config.toml
d_mlp = 3840
activation = "squared_relu"
norm_eps = 1e-06
rope_base = 10000.0
parallel_block = false
init_std_up = 0.0185
beta1 = 0.9
decay_shape = "linear"
train_tokens = 695300000
steps = 5305
dataset = "wikipedia_en"
Each number is 500 + 40 x the weight over its row's rms, rounded and kept within 0 to 999. Layers, rows and columns count from 0. Numbers have three digits each. The size before them is the row's rms in percent of the matrix's.

# down: layer 9 MLP down (transposed), 3840x640, rms 0.0079, rows 3162-3181, columns 0-159
# up: layer 9 MLP up, 3840x640, rms 0.0161, rows 3163-3182, columns 0-159
down3162 106:509522458510455517516507504519523514426459467476424500529459555578399519478495529469472468504499474565463544493489457471490482483559510450499479471540460531538534525528499437574499534555517469481458490526460442564504465541497491484394471524448500548446499541518460566467504517469444458495542493528457498599412542508544480487534446506482526554518580493471440467513516500492477501564456431525443551472403488488481476489484495541486568444557525471556501467468479476475458504504518471
up3163 111:461476498474504502497576549501467544466510441586553573442497513483546473531423454493461466453475538436482445473512436502451504496460535507453557581469480484521489509528482496532555535530434499595489581454500451409484549536517520522538507546440482516460544509512464516589419413538434481427520499520494549514541482497484460533460500443460538471540508504480497523502516498449473482530486555507503536485495507492453525523505443508604453475420471417477474482513483464499484482512460438
down3163 101:495498455471488513515527541484499520496519465547549504555445512461533574466492536504441425435438511547500529531457515498536574503532500555485512406576455514471524516518488502463527524495481555527482572481497422506458508506469525457490596466512517551555563528473553538413467520492482499445577548477465463534520491528516526427546457497485545467440503519512457515436467481495399462441477448527442570475540488468531541539491557529530477570473493508440434517431492503510493554506516506
up3164 098:517440525536490514540517502451502480444522456455461497554508482527481478548523496439502528457463518399526555426572453515515579472524458538591475420487490447447497549458476496482528556532419530537557497444490510424555423541514488516484515419521567481584513471556420457492489498494514488505487488426567480500512395455474500524472538560480557452423477576554477568520542433498498548485515545443522458545555526490494540486495501482501496423484437505548509445507529520501602503561470483
down3164 096:537519504502470517495566493510506477532517502458448507553573514481496554501468519438442454495566382461515521484561566506544485491566530478517493523540573432519574490486425504524473597533513508408474548525529454495484553577532536481535514585525522465570462505546526415461494481500450531443489491520495469461555544516476452490494561470384544448533537453456515506504475529562526507500461546553470508413555450519526485525521475531489499430501524420511471508496463500523481564507485475
up3165 088:603526462480485499483490525507536488450474490487449514486472527487560494506447458474528567516479559503470541507468490525438465493495508578428489461556557498562513543430542511618488503571484506502541435486518526537492486468435548554501492506538528491540538501509473517515508509548553518502563417534496472574533515492542529557501494504435541540542481529469544560576536423490457529561482503494489503450522477490493506498471439499420538505503462459489440428529522508565543431484507525
down3165 094:508518530458450461471489501499494532487541509507504510518511528496490444489529520577522410438472459470514499566438473430500518557505460575528572506426475479443518509487492496505483592527513527550490495497510456510493519495424493530486550473481550513542511533472462541582456490447504467545526521480521427505479464488415569494521520479490517435486490525491457557535485488517542485500528522562473462535538518494503496481485450501544460519493519459560519564491574462551466516472425522
up3166 103:484516474508493463503535510524523523557540508499491453549446565444573510424471540473486473522506521516477438535547486475550545486460539556526498551575575536481454515506479500465559437520539481562492530452454509587480486521565494527529557487508474479515486542446516519392481502558471454483549491497496541454499446567493436437459505519477475566484503407487404462417531464592549470503451471608511473466527505459533534468499511495541401531505532466471521512499430477519507468425509499
down3166 100:516569453495475458520466457515434499585420504465397528570527586523507508499463481524529499517515529509437498468538540557496496472468517489526488496488537470533522522535497520523418473471472506498472541544523497567477520481515506516497569543439528496533422466504528429463474508450513573530543466508540507456577556598521461471422505488529510507478484493506548468538525488487482493490517558501476486496499538482531543436540398542460525541490499472583475453485482524477491528507440396
up3167 098:485455526504467497502562531460475518511495502407564456534520562559532553448466508412533572581502527502537530520473456505490574456460515545558425512524497498496498520456484477455538455478531516515526493552440461493520535554514577514508511486578487465537527533450547470567471527484455533501502500451517543498446497517507461441508530480486493501489539550504422514547502553523449556535487528535471441560400465461430493430563477501489516509513460511565499468495502527520484577487456582
down3167 098:534498515512440556475539483504564441516463438493469537582454523571534508498454411441535506441569558560492504561522496498560560464497494516510563505496503547515529434500531522535500555474449433548505551523542488499428526544478554493439521439416462518498395471484499480409464519508504523519458499452436519509418406488523449575484487499492535487461553519550497514532515534528472494509420478512549483530531489528523510497593471534522474481496507413483524530483512477444489469483419497
up3168 103:458490477545550567493574528505539558499503415492516497465468481503495497494493539512550491524477512483518555488470577505501551467523552486491493408448490520496472532444528487460476399529483458512456541538548537482543414488514481546516496516538557483549463462550474565497474492484452500533474548424527428550497547559453491422543433493583447507572503482533524489540495522552528516549513447553501442492481540443439501494487524582544472495442432534416469512515456496508550450504462447
down3168 097:519520489493449482529514501468513502528523509452467499514573482550524518476499464517554495506497532510545499407512573618511572482486519500489492472522485505490503505485425491499576462487536445530499502592562504511529469487397521567515513448508492505512502484511472470506510522514500465467466529493479426467485595518514513506459541568496475516459530467520529515569503479579433469464527583543485582470544536517437495508522527428547453497496521474529458489484444475514497579480478473
up3169 105:530506461484513481529527515499550527528458447488529532470515527496572450492586506507611480467550560481452471553513464468417488517505544504488570439532453492537449551443441458501542476520446485528479522449545587534469546548486511536514508460483528464532501476526497528560464558567535494376513603492486436534535456505551546494500500506443529500527441486510496562567539509455466479466546443500477541509454416552465516534520509459494440492481410464521435447523508491549526404433472536
down3169 103:530497569535504511485500541535514544405459478543571549525537557461416532472568498489512572486472559479450503582488530541494504409479512420482495497555539555470517476432476455520454611487445514486440536499517481561486497522571522553491497485480485506505442477470517504489493460520498452534482513533514464497465530490554411458453583538491445500403524486506467515498526543528476510394527459488488506492464556494551451525495555500515525528504541535538489446535467407408517555525468523
up3170 102:492445526585471547453555533509559494432527487502523452526429463508497513443488497496461493448545515478580466481534484523469531523582475500537479513489549495452520529538461458488462506481513521542505491462480494454526455533457523516457531530508432412449540487558493620510494464491450442564468466463504556511565386565483378510524424482507518482416520535483509503457518489498510525517482516575474519503505520485490527468474495510478468453536456482474504520497501544525500543543524508
down3170 100:521499493522459492499502484513530475425496479478492505529447542448478523482513509471523509435511490422543482476509511567478504507544412511490484511490462479564465507496486420496543509560483533465505558494554584479521449522500508490491563439485523499444471554463476494524537572476480443509484497449527460526500575448479514496433551491503529565526535501487505488571483484558463540515525537510452541469545438433495529470499511441549483470525521471473493491484522535433447495496548548
up3171 104:489557471490471472433503571440488517465477472535476534487538507476499501501428436547418480538529511509468497514477460549454516587499508502490429504475534569420411509508500531546480521534469501492457445527501507497508501388529473411465500492500498511494503472525460436418514503526464466524517421538510506463485484495520567465440502476531542403487501482501513471497532496514502483443481521412462501502538521536551409540548538500487477465458534471426488479470509460555472499504428546
down3171 104:498538522555434554528509440535490475487527524491545546454556550491502466464523495431459456527463524505548462444506494536474507435479468506547473510541394448500622460486516508472452519446455474500486486474491447473480473449520476504490472441463431503567540519483531512538473429560514558470484464408474451538482550556450570499541487432536492452474502508453456552527516442420462491499532438491511415553469405483474527411525557505487457572530434532524549481481545611506518510508488563
up3172 100:467506522483490494546554462492499466519466540572531476488538486543476546507583498451485480474471568513481461494467499496493526450485400576560481478486454437461560486443541518543428601486508533469480501528472507449543514496500437508528469509535440459535505534543519535407490531490504561598411470494546462551472514507503519517497527501514547498465543539505464498482555499485481556530555419526491589502504455459487548560444476522452433504529581557456470425381480392487527553603516466
down3172 101:508551511505556558454535474522536574529536500456482401447493535455523506482531510543515454495451521465520491560454544553485505497507526540476507552589455506544567499457523526466452500517536534477449503405493430483489476503516433492533478494484508497513519468383511487536520507466566500444418528548548463515511500529517571486445522475547449472584474524510501513474511541493554519545443545437463487474490571576447534491405463542455473498552452420498507565578524489444554485500447497
up3173 099:477521518472449534513486535443507510489526438432503463531495501492519491549492467420490551556518546516419504556466466500475505472478492483427508510488536478606406515492455433530460560445537485520480492480496469522547516520454500473495467485448436452466559466490524553525389482512519526468408524495478517541495502451435490568454482495463545549497468523431478518450509517482503416447514482428496520473505567501545513520578496495461488456498518542428487488529557517463494500440482451
down3173 107:541498489516457513474478537493452516583534481484538534482532454466497542485511488483512518547497495429543477541478522484489501549424427534519509476513478477524451511396433512501539485570570499526410544541496519495487495442514454455538495459523445528455511498538439474465457419537538466493456500462528525426487438501445492580468484487583581481497453554508469542556452504467515472537554589518617504453536472506469566515537507421447513526482483546536407421531546497495486437492518492
up3174 099:493503555467508507526489556484429530499541556552461519488474484510470599439502505493481481534489457616422497520587502502515539488489452575462472435507526528518459439459503480515457490436523479521518530498532496575539488495517512491416531578416447432516445531510499532431463506508421562458428497504446535471441502491518517500490473495488534545503525477494520536521460536459512526460472569558521478569514615541458557616474441521479534481460543471506559490513528443468433523490564473
down3174 100:536487438485501496471487475513526539398507540532483522515454473516496423456503583485504474458512422495470484487485508513539502541502513529555522479447534599483477424477541560526521413510459536462516514465494482502459532495514580513466580560495513473467499510474453470562516452507516487394425519459549462460530449517488509477506463522543490467567512459410508516503566599448501464493498526478460503440467512409515532471545509513465541495502571451523556443449517535485544524545567489
up3175 098:501480521525527478502558465505562491491525556472462461486512431522431486480548498479480527464555499466496440513564477517472492527495537439497511447494524501481510509496502424538530539460464512460540493519579475504550483530417462519500472407464450447493527495517575517546544464453461473536490529444455441453496452526514465514517551487511465447485588504552507519478517457462455472449527574459465506506485504516585560548466479532499509573482453438501494564456460502508537422549495442
down3175 099:436455495486544522475503532548485458473496515475524461533485511476480503545466495440488422493489484510459461472565542448537519421469487453480426497498492581470497458412494517547548492571552518446426469503494462515390500487506495497522397418491443441529466470527488512432423421486455495508465454504463513465536547521475482506536555496509445533491442564525493509531527515519529470460495486512498479470478521546467437429416395488486483474451584485487476473488507445492498464514475439
up3176 096:500437542468447455502521535559482554488533509506497540478456534463457485527514447544521527499469567531478515496501501400549498520442529444547403501451563555551510398454451434429553421503546564485470495535424530546496510528469556500514506471542512485516469512490549422467491506490520562500532493573436566483545470555469454509490494526507489390517475505523543534530409488490447534492496506502504507545480497454505482527529481484389452518491481525517447514474426397553554506506467427
down3176 095:480468496481466467454464406474498453481463499571492557486545567579506490469517505582572417581543518519490512440517474454517520510456456523506535483544474483450481605535493502512517484515509511592527502499543583424459517515575527492483431455503447495528430548511495461535496474521513551519472538463500519476522469547543554515503401495511486504499506543500539549521465469456479419479542552529455535482563483450482450473439453474514527492509537451473493540485491527514503446501490509
up3177 104:529451572507462477460515426511565535463547515395583513432528524529465455542479511503518498479407482567522580468506471549502484557506481550510417539591467447508407494463452504498522516521514509496452504526479506538532517527476471442523566453509496563480460444499484461556492496420472535482459438485585498486530503475436460445507510466481502514551582517510495513432516610483530447537509500524419452536568447494559443490530545522535550498569524526470461484526445505480478455554528600
down3177 103:517535445494466467548521489495507505439499515506451473518578525450487509496500456564503515532534476560505468459569508554529533482471495549485508556500510553498541532465487489488455563506547449446463401515574504500446446462451495457507507581506524499530497525548510527432513460506497463446501552466437536522521489522439533533538525506514461475493468517494579520525518577515398500513460476456563501408459483475559514486510517475441468485525468514540497508602563495471501500494526502
up3178 100:509499603512428484571493470499515545531433519459416481503502550539493504519475390543423509528477439430597502482527502511504509539512498481499490405507551507483495477431431448543556509527523496476538494475552459551485571434429452489474470441549478496464394495449481547479546503522542488488496525469449496481491492469521469472467541464501510468539585485525502498478450540505437560480502502466519527506515488480516473512389487572399503469463570451510473446497472490438539559450455542
down3178 098:449514561507513512537512447556489527555447558519536406510470516483562497544584433475529476491490473538504518571527437435488444465384492506457454472486442490504554473504518539473427491467463534551420587463514553541443478474487461493459448523490476537459549491525481487565519521565529423510511549471477481514544553530481523506448475491512502475367474486503540493553453485458524536532398580442471514524436488543450495546504430509542528448552505493475514443496448491478558467484414440
up3179 107:425539521493495497506460433475391490505528508520477466477437441537516475534514483498417524473489489539439479523468525508485457544561514472552475478570449530440533497425442466461498580459539478520464585511540453432493478535535557546539516432445524501459572466446427479472496531495513531468474411552518463497497459565480445503540486525499501440465499494503449508509507567500483515450406505533540523525484435540524496564520487485494491470506474505540482450555533473526415551514511560
down3179 107:497489539529569557451484485529489475535504470524552523517467455426452531525448496478439493448510404569451554501539494404594521463528507524519567428513459481513456504470425505466506524466591557493474469471567520524456495411455493492478441532479475405487499507529520525489505492475504509531478491453509556472531580515594519498512527461464498578516506507492500519485466502486463534510446439525462455424447489443491488538490429544464524490476604547499494501479552489458550491445484448
up3180 091:526529467524508499522436455548560517607552512507520512478470528422479600411519486483505555520435468524430487527511475515519460525559556426475448477535539481453522538513583486529453471495492457477516426443518486517467425534489523487487568504501521528477491470611546447498592549496520476507550523522468489484557540530594504480557433510468509408493486436549519499519470495561512497481481489512449496434481534511456534473509582511415601564537480482588513492504496437579548509453456482
down3180 091:494504486544493483457531521575524455522543473489531508501547569508578523461439496475536526512436481495561561445404547461569465541512564490507487500494524430469525451430549524528502535555556512528492545513518478514493486469491497534533473446488478525559513514496408506513454504534529500502491480492464471473536507513498489449534477510525502455542477479526563528420489521493518471490519527490508447467526437489567521537616525425480530468496481516487552525490529528472493462515541559
up3181 096:548540488539520537494532475438468520548482536507529451547475587532462500506484513527499490519431540499467489504575501464501461577566480510534535404531482537422470481518503514595463476503522496458505408552473521474521548545510532457498465537476449440448444498475573466481453514528493554570555424469511462481530510487510449484542480479555503518499526514534495481435483457482441485532535531524482504455504523511468368436508488522453496502442432460510539514480481453465467497484447515
down3181 097:495527542576497502518574442526544463547515467510433485525515498510497515493468547492437414541514447504501511567554532455481518491510496539498444485505467512470480536490499502471465549552541542504509466513549525482555477473559484515518523477554507516488484624423537486488494530565455554496417519494500563502535466533465485580549487504476471434483494489485518507441523543426538455534535503546535538521529511486542528489426344497447473419505524521494468604420541538493465443499574471
up3182 095:483545398457497457454545464480522465507541536497544532481552511496475562503527526519540555512507492576491462556518481434484512487409509462491615457463525499545479501543526510602485490465586516515552453487556522491518473485506517460527462506470499493605463512463531445471485507555489474512561511441396438531511532527539467508507450526463468521508520454498505490518534519489403486449542505447560506441519561499483478607548522519546441569470454490420509511498506564570468547536491451